{
  "n_layer": 11,
  "d_model": 128,
  "n_head": 4,
  "n_kv_head": 4,
  "head_dim": 32,
  "d_mlp": 512,
  "vocab_size": 3095,
  "activation": "gelu",
  "norm": "layernorm",
  "norm_place": "pre",
  "norm_eps": 1e-05,
  "positions": "learned",
  "qk_norm": true,
  "attn_scale": 0.223,
  "bias": "none",
  "tie_embeddings": true,
  "parallel_block": false,
  "init": "orth",
  "init_std_qkv": 0.0644,
  "init_std_o": 0.0,
  "init_std_up": 0.0644,
  "init_std_down": 0.0,
  "optimizer": "soap_variant",
  "lr": 0.0107,
  "beta1": 0.95,
  "beta2": 0.95,
  "weight_decay": 0.035,
  "lr_head": 0.00748,
  "warmup_steps": 32,
  "schedule": "wsd",
  "decay_fraction": 1.0,
  "decay_shape": "linear",
  "final_lr_fraction": 0.0,
  "batch_tokens": 32768,
  "seq_len": 128,
  "doc_mask": false,
  "train_tokens": 82810000,
  "steps": 2528,
  "dataset": "wikipedia_en"
}
Each number is 128 + 32 x the weight over the matrix's rms, rounded and kept within 0 to 255. Layers, rows and columns count from 0. Numbers have three digits each.

# down: layer 3 MLP down (transposed), 512x128, rms 0.237, rows 398-497, columns 64-127
# up: layer 3 MLP up, 512x128, rms 0.238, rows 399-498, columns 64-127
down398:150149106132159108123110132184110096165097137134187163137140103063157078117140108131133138095149082126101162139171189154127081128137103140102081115146096200107165128130149143123178089125158128
up399:177139116149155057095186120164139160146102131116086116147194097193128121192168090133083163130095104133155189163175107174094200174175134164114112109129137161130128164156113104133134130096098181
down399:123160118117136185117107151114090182208120143118145151145143188095108152122143127131137135127121163187121159126124135100140080128111142072152134151171116089143160147144107137110158136088130089
up400:117146149115149121160140080127078126176167129199110149114082109124112112110114114127129119153114137140131134150114125132144078106151155141082163112097097122172120101134120054148124137093123140
down400:125157086127119118087085115089134146070143134108079142159177161131131084115120124052149104147098084142220159081080110151168052109106158118139105184098151204096151068102125093139183113057135167
up401:119095190106120150078138101159135087121114133145121137137158110151102112177196124121137146173158149162123151100082123186125107117135129150151112164112192134127057175094090202134114188151154131
down401:128170111069155156124125136176128105135182130133137133147084118213127129108099143110093126088155079073079099091110097106111180147162136092141164143115114125077134157128142106144085119133156109
up402:141154153116098101124114086119066145123129128102164168107160112074125105159133145138081102065146101127144119143084107152141116191115060093079080166098073133102100145129096071104065100147170135
down402:182109128108122145170096129120138110088108146125134133133142097124138216130133146083132116106093130115152135157106143163086121118138094084114157207139155185166145148080119148100117054122099096
up403:142152043135068114128137094205132116059118133106166099149074072191091141144141137168105114123099127186127167133117149136131069094065136110174107089092143093162156114121195152134133134121170141
down403:086076122189112145079119115159141105081141121109178137106110142098096106130128183160090072137155113033103162182151173096122125104110086113091108109107098021111104122077137135128140086199131123
up404:092132102067170144088104144155162125138099161084112115144156076082127141055084087117105097116067165110137106154144125144102177086108129083123099054114046162115178100173125117087112133141071092
down404:158137166118097182157200136107190198118117103146138137156152147109117009045137138149121081183137113164144117112069165157099170099135117139126132112084146169167137141121045112139085131153078086
up405:141187162038100118112107137160135146059114117159139147132127139195170091142131131106184139057170096167081121154089115077098114140130136099184145163155219116081151115109139110094125078106176114
down405:106122148133184149199144132063088135120132113131091150159116141161120155096146117147116141153143141124134081115149150125044099130106120125116178103116141136127148174171108108143133204111112162
up406:059161158176132104155072105098142092113088102156065114111098136087104144143094127156095150132106070095115094196109098114113144153138130103131093150146108080096120138059143160150107194143099113
down406:122102157106137176122124133122108130174108119163119166147156114247159146174159148144113161061134130096136140138158057113105121075186141163143181092122124128208127074119159091112119158128125175
up407:104164135161114127150118133123100054158121148015163205148185088125141122128152179113130148138144179118114132119133105128116114173091168103140047145111110169096138079145070138115066095142175128
down407:091124137145101119160169101128169127139063106165082158077137075143084061132040136135160131080166121130164119107118185142175114141138122097127108110150099117177122056130152167097176158131139097
up408:108127126121105104101172070096133109106062156196089097127095161185085103165162116123101077132118167136092061134159169109229092107084086158175174158167085110140113126125157068111114172157091169
down408:074120101103085109185142089135158175097120094089097174124127135100091137140134147119161125107158123155116094091072097151131089120103147230125097154066134105135189113075119087099119101106156103
up409:104133119200149146123118096166127151146087081147118114130153099146118113115139125110098143182120126100170151161143132165164128149148109119078110090127127146160160124072062157149113106113123051
down409:130187138143123151122163126123112152081156118131115128151132161123134123125207137133135096098110121114113132106121081084136098174133064071156128144165105146120133151132122111093131147110133120
up410:127116174060113100113135139087108020206149131127174108164122165154151135163153066110102173191115121165144101156154106081137108114099102132093089159124141118107122123132137134064075149171160111
down410:151168112161109162047162072137102148067131115141107148083163111098069075145135180182104093109137118148140102157065160122126148170146066178148117107140142131189089168128166093136179132131080089
up411:102070135158070167165096170181125111156139130137107112136107099145121068127133063094153100163123135155153110147125133116107168130166140083071089128147109183109108134108114183152175106102138092
down411:156161108149168055113171167136130118183132172151138189133163144118084149126090124085145095077116166129093117090145110101155122107116098134113163116145118163167091181091172153154091191111095146
up412:139138169161167147142146047140148094090106109103133089165113176097130129108098109145140113126115171182140134104095178216205142080163139152116133154156154134112132124113104126083121116161133137
down412:125142113139076152145130166147141133128151130142154077138150135119128118146112160147153136106184136162118108155216151101129135116111140103183094054092158136171099117136139130157146125128135116
up413:086181162160146164137151107142123117112115135177155098121106079134159142112145117067090087130118093113165123119090138145074105136126168135123115138090120115113099154193095113163153176124114170
down413:154142122131122142093137186116135178052141146131088191123149138120185146162163122158096126120148118164140120176133107134127187131135158122142124110110109142139136127146096146130153125148136067
up414:083126109114111114129106101139131099095126086146114158107123081125123153115102147133122130113116120100140118142126085158074144079149100134131120112153142176140161146156150120121121117116124120
down414:169125169159131129127117123139088183142171143068155154067104137109117133096116143154123128099147101108109135094209098134169157097126128090123039120084126191105099127088082161103135103102103109
up415:131118174096125127149097148140159166141101116125169143124117164132148182132080105086123145133130156111165105148129077097119138152113146119133154142180135099123168113123126166152154171117139154
down415:140135090066135117083159108106114163102097120156177120148157126123143095160172106108138123098122146102127177148112090139123104141141118138161108131113128136118144128112099112131122144124161163
up416:122116154102125160090115142151154122151137096141127123132110131184114102103151118132050110069133153119140161089100134100105156109151209131096110096093052100083136091174152088171104106114139106
down416:128146075141120144141144151175138126122114155191163164141097139154174147082183198131138125088123163159067128126115171137144074103164116103153159183144132120156189133128131081115123081097117133
up417:111097128136158091109096102129162175125145062086131134126105085122076053123107159178137062101150119081177146110127123143056146158090145145073083077131113113136075150112106075140173054096122119
down417:140129184110140167150151104184123165136178150141106120059128146113109105096103171120120166089215076127155097114142114083114095093101173147135092166102170147147137128121139120107092139148125080
up418:095134120110096148138161139143138195181102188120158145087166107120114153138140137169111124115142090120071116141149151066129131117099182174091135066159102108127070148155102068131120135027152167
down418:207084144103109126118120074126131129124205174157155142077133093168126118076064120118106179100095112073169190098069139127091116108056152157147104103161158141140136070144154141098191190097169138
up419:052100121135080102164110106148158190111151184147135204197106113143133179100107126107123060157138087141119127189218145108153201100181090113153099105127046152126150166145128152108140109118091088
down419:099144053061120124194134151076142173093088150153133154141100170147181142131121132093140132158136121139090142109094156168194121142159113119138120176117120136136192153094061127104090111104125170
up420:123110112147148129145115126111145124117141100144108102146152137125113139158129153150110116089153106114172116132147099108118108143142144130133128124127117094134184083102097136110120050157139112
down420:170151134118158109169118142097130144117108162177142093165162138147097155159132168131145136114087123125181147158128089106103155124132183148179071107133191116150140118138173139140121182112138172
up421:079080114154122118129116079032169177190145140114164139165174084046151109194226114108201157143133141159113119151185181120127108132123151130123121126081185083097073156108122166106134097162122111
down421:057090109131136133152130185179138208135079154178099174104151138108149127179126134107115120162117117077193108156075101190144093087113109136126100068146163130133109073171097072156102224135074152
up422:097122160193147176127104160223123150079159140141061145106105133168083081134133109163127139127090134113102156123131123086120101113105127179156148114137169192096137114098193154096146136118093126
down422:146120173164179143093165176071149084105156090109125167165122139140155107129153161121073120094184202098174080114103087154121081121164044096064136124150152122165094118095056110194073165164130117
up423:135121127098111134086171095142176107180131111143125135100203134133066157150149117172123137067092110092137106109153139114072105129121118128061136142140127115062094163202107117127124065089073082
down423:127147115152176124098170112192135119171112187113111122158100122133076170160132124114131075123126154178152094111162101134099112116118077138119146091108135109151159110145121152107097146103051134
up424:080057147124048094130094177160157182152129105087121162130183114117112148188109133128159070130134211136148107123142101143145102107091129086136163091192201121041120104125093102098157171073096133
down424:159102099103165116105062092145044086125163154098133150136131156143108082106105084175133153139176174099149122129104126158153176159113134098140087101141166118082132120124119115132128161090092130
up425:138091120148065096190115190165093136225147122132085137065110151136146136164108150155147148061054151106073124165137123114134148194165132145161122106191151080145132137150160156102127088182160115
down425:042148145105142126104158113116136134096137050117136100091109102139134133105093114142163100132116105153140100129085108110079092157134162150136173118146077145024095093058079112200050135137165106
up426:166115112167166172113069192177078093099183179116120218182088215072124192159097105163156066165165138081108098110121162095154190132129160133097138128079141076171168121132082095130108071227097100
down426:174114102164057085129153131129134082134071181096144144136071140108088144162153093083139101019140160119111117155137094146133142120130094097091149156088179218157044173196131111083122136075112141
up427:146115163149149112141100137129133119159156120071163119131081122165135154142120159048143089135081154114082077116146092105107118103087157107120121154192147131117127107140146135160150155132084112
down427:153144160100095064117138082165133097166176162124130167097088124098123119135124117089084147146114143141127150103115174083150114183119129069119144168156097127129107088111178169151125154109162131
up428:158129168126103141109130125095128138122112188140115135132188157116099104102095090145157158181118068130144112112103138101172121135121177132123104156125093146185168118174152092175166110147108149
down428:120154157160093187137105144067104096064125143134135145121044120115095134139183132124112128132158127146121166105124161151143126170166114130160087111124151123138090140125187161141137116123138100
up429:120130137138114096123088132149120106153130146163134097107126112141127125114137128116072130120140113079138112136119147139137124163129141118180160135102101090097119113146086107091137104115100135
down429:125186064090145167150214104157183107133139138114134117122159120157144131101127145115174120121139083149116171085127139138153149158109116099096114103124156118147124143147157081165170107099109142
up430:107099139126106089146181159133122132143106075123107118175158159138126182127146111151090188112146117146176125102124100108089135108141111139086208097114107135154103124130150092090121154185128195
down430:176088120100193119080106134084123195114143139110149091070104095120111070189119140153131135153148173140090150138106146153111123217128093183149093115130098086136100078163096127108127075145106124
up431:126144156127076166083158125139126069060105143118203100180129121110071107185128127040104128143105123103183119130081100121140086124123169119125129121116133113108136101194128109147151165091101184
down431:144137132186139131083125146118126086073126114143099131082148116067105157092108118134144141143099132107113118121163083171099107148178127106110138148149185121136115114099117086159120146140150103
up432:133116091106179113104122167147123181189175125142096188107108149149132110126097083153113131094148151124137157130101133098141156185180095141146138122133162146128193129126110140087122194198098113
down432:086109148144142135176115139133156059096125138134091146151165100138129155122166126093151137154103180154098141105136071131087135149149178143117103126128119146159097169083202124124101111105159139
up433:128114120189100151105096121134181081092139094100116137099159131153127189106135086100136133135146127182133152135136145131156073138055178125108117108126141141139099104160152095206150160156134049
down433:103107187132085104127112156164101191139085108105159111066136107084131119117138106068171149137144142171157080170124147175153115136126134135145126153036135174173089130120185132106150146137134087
up434:124164061145084167103078100093081125141108139180144165139154157103143104133157155211151122154116142124082082168141150158132148047101151113141118088097146183196130112131134058107179177171158145
down434:170107096124121082094140157105075090091121088115149137142139108118077179141198123099143108149136149122094084145175103065108172067145130095098123173118189111102159140134193115098199140155199168
up435:067156144093153139084092095074129114090170133075154155121174093145095138136146108088151136174149102156155089112187059148044096158148089135058114118051124123113141148125118103165061167080136083
down435:123106057180112140106063107079085114118084102126077163078116123145130155143165135071132087095114120134025175129127146092101132105132119125112125081169139073194093089158139121158094174164171119
up436:134121128127071093139066073123191122140095110147131067077052153099144083099150110147115165078198155143148085111094144180171107047142139124147175124152149102061105068072143149202122186147101190
down436:164135123081066148107163110124175155101191110122060170109144087189189158136086151163121132162188118123141166065187154118118095120077100121162172167120171120180105112095078098163073156183129123
up437:089094058159087128146072107145135123152161189109089133135071096129079095156139116094136117161135153082111140151111123134161176118116089096116126107119177089110151159124140188104140072165145141
down437:106125169144169111055108170145120067115130097083117134138110130136125094116108153174097128165141222132112087141036083156158128129193125089155171128186158112178161127138156161132153136134111149
up438:099131123146101118183125088095155148168200125156146155121137138122155124117113070093114070135166127176102173155102164153101135135098160184125179153135120092161103094141078144125176154146141133
down438:153132076147108136084150197122148151117115145106132183089134117103133136100164155116141194222110028074095098088095141172131122095178143182151107115167168179121165122117153111167127089175164144
up439:145122109089117137157146133149126137146103112154121169132135176101174088183167151131106157083140075081092112109132135149151117148172067102144100138061132152139158155108118140081079110107066107
down439:115120171132110133097137130111110076144139155032130102143115144103109204141118098118150115174184130165147192131101092127118187105104152111083129166201109126152136130157132118132189124164103078
up440:136140120106145161155089151080190086108119163164148145106151139119140165154138125059157125102148075084151091183134160081125065132117129085179149101118141138141132172173078105144122130095149128
down440:148196161127187110119135136176110097152141098130149130243119158091180103117095135115207101097124095098092122099174113143113109107140120183105179153113116148111103104101152123086061095112132109
up441:099134154132082161092109085175129168182161088136151132137102142066075105146105147147054046160145128135120197126136158117063164092142154143128127125078183134083142144113091114090195150124192135
down441:091145128139121154081198166135129116142130119154107044145120106086043096154170119064082120118129127103114125141148159118062135102150167167158123118142127072101127087115100151162133134186115167
up442:103189093152081102110084134128116197130153120131097078136113100090136138164095085104080101130171112116088112143137100095106138153126158150098058139117090098156102149112136105162152180131160131
down442:112091141085125130187142140114118157125136115115072098116131125105108168085120160108146133154074127133149141087174165108114178125169196106122138096180143143078124091131124103118163137128088109
up443:158184130073141122148107112122162055139147172152166154122131115144097133095144119145159140185083078167095111105144135087090148100169108174138130149237152090106126119130118095124118149134135129
down443:156161153086129126047147186129118129137041115096099104107127133134133140136108106181168146164150079087134201093118137138068183081109114128149107072126086130164160142137127149126154144105127103
up444:129102123125092095147165121106126128110132133085186127069156076108071124106099153107142163156175064168124103120104118141078125069104118131067217093127146146138107156108124085156099113166098163
down444:123126104051157144133141106101163174105132082190120102133138145113116127080128095104151139088193186164109138119144077101146095120114121110151113120138076080126138113161118140100159174152086159
up445:105106155086118111082218045136116107108124124104154102156136158166104161154103139080095158095087157152156145143124127152135133115141133058104156164151196049114124151160137143161168098152130089
down445:100124101102074116165118096129160076178151181108193044099112189144111137105133113126149095159150165178137133120174132123153206184138166119121102202140122139065082152070133119097149123159087174
up446:156116180140098102139077081160149152130076095087162120129121171146119136091118130157090093134137176147152130190133110095112151175100059108132118082174122110120166210113155163133159124111183081
down446:066136132103157162074111134137085159115153125140156122148124097175083116128205048129159129153144118093083146135121154154110156104162078126194073126136127121250101109119137172101138148124105092
up447:137125145096127132130128100170106111134153112137149156129058123122159167088101130099082184162114164167162142154089127063163108095132088127082171111198142151115178141150140112062183145165022140
down447:096105098145127139116103158138148119151162112183136147098152165130115131124155093110131130081111119174099116155128149135102097160109100109157123087107058122114121128154098114166113095132167158
up448:117119159096117123143138093188179129101157114120144091139119122212053113165090148119095117153133164097219160123149111080137175132073149117056137124131114127156061103148115104152153207092160116
down448:158154144155127190142145088173137146160148194137158127136135124088165130205115139180162122182171151168158135102159125105125197149150130140076158125128182088170107072134115092125145156100146117
up449:128152087075085172103122141133181132138150108151127154169137113183128139123149160140140124108093088128125124103123173163154138084144188074127122132080166079150159124137125119083123168095110130
down449:136190122141144159116128160062129179068150150093161075143116130136117147113100110143105106176097104085081164134142110124080130152155073150184109170143171113136112127110144087118134101086213111
up450:146142196072078148114142140169142108166067164110168151182108135107159159113148171113182158121125164160132067193105102161095081057156148140119099175126151178090174092130149131106177142177161113
down450:124107168115099147146122121136115176150166135123135147157139086100102111114105092136081132119090133078137141150142122149082169139127146125068114112095074099103044084126154173170088088187121105
up451:146094105113174053115184080124136156130144148120125146122103197102116139114116138075105107102063121146064169129123108107173177120118085201139130102112095155102119148174197101111131158137135133
down451:169114128141138160148130099139143087150107166135135174100128186123183192068178121146123153161162113151134118103155129127129143179160158121119087112044213152122124109136126174147083098161090126
up452:110198109160144133211122127102134085156092062111132137128090136168055139123097165176150143153160118138150158127129115123092100138112114119115137160086081069115109157112088091142114130140161216
down452:088095210139124156129113058142171144139112152205139118133127124139062153137085148151149094141128142109147123117173140108099105064135149106114097086145134151174143130098069142127128153149075145
up453:108135097104054130159107121131106107127133096187152080133066111167152141099142165106096127194150153172129144140133115127183114040104161131137127109121127135118079144040171116141098130113150090
down453:140131108155106145146146113111099073082082095129152070142216114126113073136095094140087146149129149092122133073141137078162078097104070146149132098128161124168108129119086104112123122175101093
up454:160122116116161107140178073181099089027079145139083117112144110095224133184136110132168154156133157149071096111078164110198171123120125161143104073123110079126102144130125108073061165190110147
down454:149126095144094106126139157163037111160087166125107166130092114152138160102138155088130109113156199116131112165119159106096093079141098132143085082120098136137123121194079167112119097111124118
up455:086114119159122144133092078194151195090117081172120135149069090129112147127146114181146143108131134134155142157149117126100135128142125111128111191097091156164122120129142139160172111158138082
down455:139170140130136156087163122091118097079133146109137134124140157139149146115124139101111143151130062144094121086084145070150138092125098117116158160131178106167131103087129148144088127101098085
up456:142058054099097131118107136073070149064083101074137134091115103114124125153095108139128124154165147153077129184135076107195126156190153110095115138188069144102144121089164103135136121105170129
down456:180128170161161098151150149143181116147134177082083121140145144053106156121125122166099106039172126114094053094126082143169176137195138081144135187089214125135117152118201139175119090154117148
up457:122113128137126114142131057159158074101063138112129152112122142106100130116164116108108119087125141144141072125062084129101111123111126101165153123119099129133128132161124142112152189147134106
down457:180146090184104101153124121109157115182057099121169125138166126087123116127074070133181105085102109144157117113162064134129140127157144097135152151122131052133135139139166203105157115077121115
up458:124140138191072136126123085106152133204109070202115144124169120111156124132118141166103070150129066190190095105176127126072182197092149157140159108104122162086177087093148113071164154117121088
down458:112075120116164097167122121124121151153053137124141116103138217097160180145120082155123133130090118108063119140106160112137186134098142158125139078151082061149106177163175102105213116089108117
up459:111175111129104182131162073126110121151125105124159107157134119079134163124176141121099134128181140160137186110116148112129147141085126123117096114144148140160150085150176156083107162122126107
down459:164109159154090130122141094144142091170125129026137100126143160158059067127153091152119141128099118111088131163121172134119188143164095075101124115137149181094106169086111136090175138121162110
up460:138079129168100131141136144168142126185112175157114133104090095167126156126135085169133145119132100144161114101175159131081118145161135161117157148082118166166197087132132170090132121150138151
down460:150180118122118124100154112121113134115094130128173151117130130165166088083124080137142120108082158046120121111121139173140186099151107065173115141129117091101167157108077110115157164081140120
up461:155170111124132079106152129128094166159128185135118139151173155165135172119143120095138162121136132116200129065165093122080098144179084115098073072055162135121059222110124132138140143164176103
down461:128113114104109147094128155119128142151139118157143105124145120135185138088091170093114175117079109118128070156073116118134117112058162166099157167138100145054119159156159082140088094148175105
up462:182135180120122122148106063157072181183096144133133163108137090108118135110189147174144151082197119113130112150124082148072127139189139138052150122135162136094095173150097158066158155124103109
down462:101136135161220076089114049152134122148162105078179142144119181124061043111188128112120156160147093160125156184101085142144185156136109130178062196134140140161080188174097152128134109069127131
up463:190136137113168137178097143114155128125164130123158039203152131117119164121142050097085097179095129117123139195114101108142184104127127100100127140140129104085156104157127122133120144131156059
down463:162097092216120133091117111119135098114147137135165143140114184159130113158053139172124096077116153096113113115127136141055135175122144152051130134070108154145100107128135154119139147137139149
up464:158121129089133139143082150113060175115076117118203084104110107089073149139054152130120164203131134102091177095166170145134090173137149164089069095097077171122176119127103160083122121155147121
down464:113079121129093140142122121125149109125097070183114138194133145119093137097128183105141141096137127136120119134121141059059091077165121133140104167102122127106121120145191102122124084142182053
up465:169086111096163101093103141161097097164099168118138130161129121147142118166127146092141137082112075108124158108123146138143127065091165093061106122182090169098164112179123114126076142117163138
down465:105126148160140144175062107136122129201086160111092118138204122180129104139114113196122172141148196126157154161085093088119077093136182122143107128152059147137133093118139136088104116098101110
up466:108134170074154112125134113125116115137128125132159103105145105181089113130165104157156074177144149134168150150122174148098179191121111096116144073120069159107084100096106157134173119104223148
down466:143165108115133116118155146164157109134115126120093127147140154127143060060066139115139081123109156167108169139126134114090165120102164135144155137141080123145108096072141164203192088116158151
up467:108148147122125142123169172069159165082133151202147137123149101095159171132150083130141070125156094126102123108123117116097126132098136161162101103181134184109091120126126123197159170137142128
down467:132131139158091115140126045220121143172105143189115119091085165123095100118133133128061181105113149154109103160130164109137205124126130088125128121136169115162116130163190153083093184174152159
up468:170186160191092124117140141104128174103117074112164109084104125104140108117152117116088062114096132220099103119103167157082106133119140101118141088112132129148108143174160165182040134136189152
down468:137121114146160160104169107140153163165139146114095137132141144149093099051110148191116118142147140103042142096228136109124124159108095148121116104146134151134103129128092060100138148142144176
up469:116078163075082065154114149112082140107093180177164157126156094080091154115089140074089204135125147133136154142095096115102150151141120187048147117084129060143154186095083086094134086121120120
down469:135112164114163113125123131136097092118198155111101090080150174181163168136164074110140154202161153148130172146146144132169111167141142116101149100151185178134150157118081140112071154154066060
up470:104172186107124134121124132113142081095125139167173154148102113149140162172128131174121142134129135156101131154090140151124118178159120150079151082102197137187070138132112149199153088165129107
down470:124174108144115158149130101123130164128174153183109170136136196169192100138179176137090069118180118112133133103130163143064125126157170119118157158136167131133114130112146125169139051110133120
up471:085144188161137097137063135143111096152124126108142161118136151175118129138096138094166038124086139133120149162145151170129154098094177156145148110128085131131116147138132050112091090146157093
down471:155159126113192162138182146114103056092146133135171100178156107136163111127135184121140142102131108092071095137095124111084064118146086062133156085116122135154096173124105093170123137162108126
up472:078147147154097113113057133129090151136158069089193115086087101155065123141135090121136156165115120200205124152119146113185101136144147111067148180109127170075102082111102143112129141110148167
down472:162126094116122131069119036113141086127096111062148172106124179094126109151125090144159161123126122187131107185131104170072144124119121130166144127102087137130155147135115116103142162063104106
up473:107117081077124134113120134170147175153131113149132163120113176146089187139075158154119175070189145142154133166145110127169126156091149171079097127166072152138144126102081140105121064112116171
down473:106146164137102100096090090115109059104085156195143122098122104124156087189087116158133103120127112195114098118124142115140115123113188166101091173099160126154122143123091092077148093181086119
up474:113136136138099141115130107097143137183088119104160178122068111109163170173095154084112144121121069128146110087146158138105110101205136085144098147138102149053155153112108104118083105092152125
down474:155061160144108121173078165075142103093147155112150098166079108156142153133158094198151168151067138149128143157122138177090109104098144090106108126185143200099075101120124054110105138106169133
up475:147074159121101130171111104179145183130161123177098138151119099062131128113136099153107186082146191128093066141156157163162123123148118172087157130127179146127167157131100144119111128164121175
down475:152161153114092110106161133179126138081090139159125105158069076087155113125098162075134136100113111111078162151157067124116183149132127129140081144139166105123123147115112153138153121149153112
up476:202111102157126117142171120112132116127112171118196146114120121165176110165109088165151130147178157157095164149083138074108133132144131169189108135188127131062144147144132101135077152069102137
down476:156149146107133145071129141163167135158095143120202131125039074132133139114201151145185132165124125133140143098140107110084154087122160128080106113138052087081115149101125182133123141125146168
up477:140102175157155169152054145114093121155073108106136114157152079117138145126130125127119150113137054169172133146123146079139143090093202091101183109092054126126136132123145167179077205114144151
down477:034140216136048107157100144136135154159140145121168144136139132173214113151123059099134111147161128135093140188113155081067115151169148168156108125163118158154100131150111120120123163127066193
up478:050079110136066175094123177183110124137102156139080053128187205116129144164153172140103082123180117115121152146155173156165099158178142095093203191153161160075068093126096106140192159121098115
down478:184092080094100098157062129128111150097153081147151143166121111134106177149084092112149189148095130139079154147092186072140168122098080110107201124126090117149171123063128134133124130069155115
up479:156159103172117143159094102155115128138141122085114185094172143165176154140104111150111074121108101179128078061144110158176081173096136114170151131112143109153157151123159128115131120088148165
down479:136214107153086145080166101122109148123075155123144113089087074113144150146127089167167147123198114143134132154151110141170175093105151117125137102129170147145105109168076147115121115187141139
up480:118113127203131155154118174106167138095166152162171180124159135147125166122155110100133126124151094081104086130120092153141130117152138130148183059140139137131121206187159147143146130087155108
down480:137145111149081080099161140143142152124133132116180134033150158121136092155080121130094134169125152192187123118087174119093107126130162158169159151125188163126150157123141113100073115119126163
up481:137101179111171078016063041098064149084114161100185042084137132138069172108098131139097131144158056131157151158133134105119051103136145144078115149130102148144139068122127091085114116094154130
down481:099106145148150095136148131183109110164121099139147110174150158167116114118097088104067103167123122140087136089135085121116113146129077163140124128131074139100135116115170096143116080117153182
up482:078155198070182160150128117139156075162170133054134175076189149179144119121089184159090106113173145132116129142166059125071101105168083189154133138059114088119088116176201113105050170138115144
down482:178123162107120139156199130140071091140134120070088151110143121124087145047129109091102097147175132197066158140159092152128164124179082175166096052125165160193101173166132104123117191165081133
up483:163085224112140113140114093142177120107125139167161137106145194057133149085099152148124127158071139148140138151080082188174098168085184100081162113117129149105082137126142164176198126100120141
down483:137150173085112141132123098179160115169164166128134154159107141131192128151140110144086105123092156142172110068154112170114106150145170158115186201127166161147152164146100168117121116140142115
up484:107073129104124173082108153130186159085201112150127160166143116101105153147148167141134138149139138104121094191173063157114103163123100122140117102099134118100125174152164111110158132064151091
down484:112210141137123116185171147093100168083115171098086154181151156119197141114095183158043151098124160088167098117084102080137067136065108055125157072124144145128144059138150121124120081091145136
up485:127064178107133110138125126191134121136096127150135136147117101085149124148128138137131092213137216128130124130130146088122173100159083076142125107168166103143121147116120121099178138160114163
down485:108176172133173105121124160077195102127125126139132129128158093125231167140103146152113120174165057193129105077141060061078094147169156087155114108085158158053106176143127173189175077130123153
up486:140117111102123138103131099115134134100105069153112198172085152125164132138120189147119147131094182099133130083136116099145132154112136113096109091083150107110148104138157141094102141148126121
down486:127145100143152096185132118129125100113106155092106110116129160148069103150124148126151107074158111126106128143164091149088113092103140158102149109156163146105113083140126114105127129139106185
up487:125122087099166121168130147154151152105130081092110109087165146148179190054064112101100151182160162133147121111095132147144056192098116146105126159110141095120156128173127127138115168128091144
down487:186202143075143066180107117145147117118193142133174095132114158096150144102087106174086078157157158179107140145076111107122138101150138091144159173159149145129207189155172122136106162144142167
up488:160118155098147092167143140166156079131156079103088095144120106111106179139117096162153147109149096115161132109116116136165152097112121139097070160172135155114139079167126143101184144137096093
down488:115139155136131176123117120086130163122107166091121104113162133118104116108145105096164080147135161163121076123134086113100126128167127083141154135163114082110114160148103119116084142128144173
up489:127125132133168092157144111088127088155061127164149151100069152137105101151082066150146116152082080058084142184158143139162065081209122162144150086140113111121148181094087125096101118118106138
down489:127207152129089142182154138118148161153209112138147164153155213134158102123131144095138128159129133113158067079078145129160124107178109115148197122160103169114172077124159092161135140085099151
up490:126178116084111168143120139128177123108118163114117172134068150092086112171158130119130172085144135189136146141121118119164161120164093155072162112156113167133102108124165117107112153104154076
down490:101106116173159128086112130075119146166163130096165138127140064127091155135081119146091134157125098153171151168141104135114158114123165132188111095125102148134099119153052135114172090141117133
up491:143092127146124127146082156152091153152054097128088144135215155132154110106134132138134180132151155106126107116107107138068160154109119096096148139102160146147079129095108127124144122089132174
down491:110113066101065155145186124157123108100111098119149105142140087110117095119138133083174127144067099119129199119128138109083134155103187117084155076132112152091075152086098151132114088159089202
up492:121127103136132143107108156111128135140138103103099121142118084125118107164116126104096113124118126126125175148075106094105084095137140181129128137131113199052170140123115110146120171167125161
down492:081142123107131175138110128163076117143149094144131165117090133152144125157112143112082150125110148086099099128077100135109096075145142132095102152116125059138116085187142063184178167095155101
up493:067103047108167072119068139216102158163210117101126131107151112161166178116128112179058084114170100145149146092153114115162175107117096081138146127146139143104070121106099157130117160129137141
down493:101133164124097151056086091053085128146110171113144163096123127094104104130066164126105174139191120130184074129140170070126103115086184207105091093109142149119160115135101110152144165149073096
up494:158089127174126109138141114215081198139125109114153152153093105048098140153111126126139137085141112129200143198202135136116121114059096169087097181078160139156159114147157118117105165102135133
down494:126160081106126165041093184111131114093218197085130127113142107086172141160115126075130164109151135124179113061144135155158112154129158153098166167110162167093148101119073065186136142128098139
up495:143087099160096128134152122209134113171142108141123137107133152103145129079160104080120138158033192125177091103140154128123111134118145141148125097064072195081107089197166099122126153141141099
down495:170193133098078136160085109087157097144115103137133164171137116091126124158093116148122124123096122119120133130130065108065110092130062116122158162096097145131086091157203122104042151134091161
up496:104131088116146087076116182141107155130093122117147105148160130101097071100141084096090140167124102137161114123086114088088130124126154119116098102143087142119170142099112152109144131130140185
down496:143148157148129119161165115118123161158142178152102166121147184179157116146099144173090153141126133150089171109182133133151089145108148111157137124148092075201075164162131103094102140142121110
up497:104130115125136100075116102154155150126115109116079100143148147141121118123092138096076133121116113144174112075132146116087136098177221087070140085103133196153158153081090143163164146116101127
down497:129127133090174122118111164072154124158122125186097093045088177118112076075074096131115095112150096135100142140121110145104097143114118103197139202130129087151160162101146084148147158122086153
up498:102092123164155092095121126136086127166138147167137110113119147088117131145158145145086135141119125172143103174107136178131070059146120179129138109096134105100104114153170133117108139115135147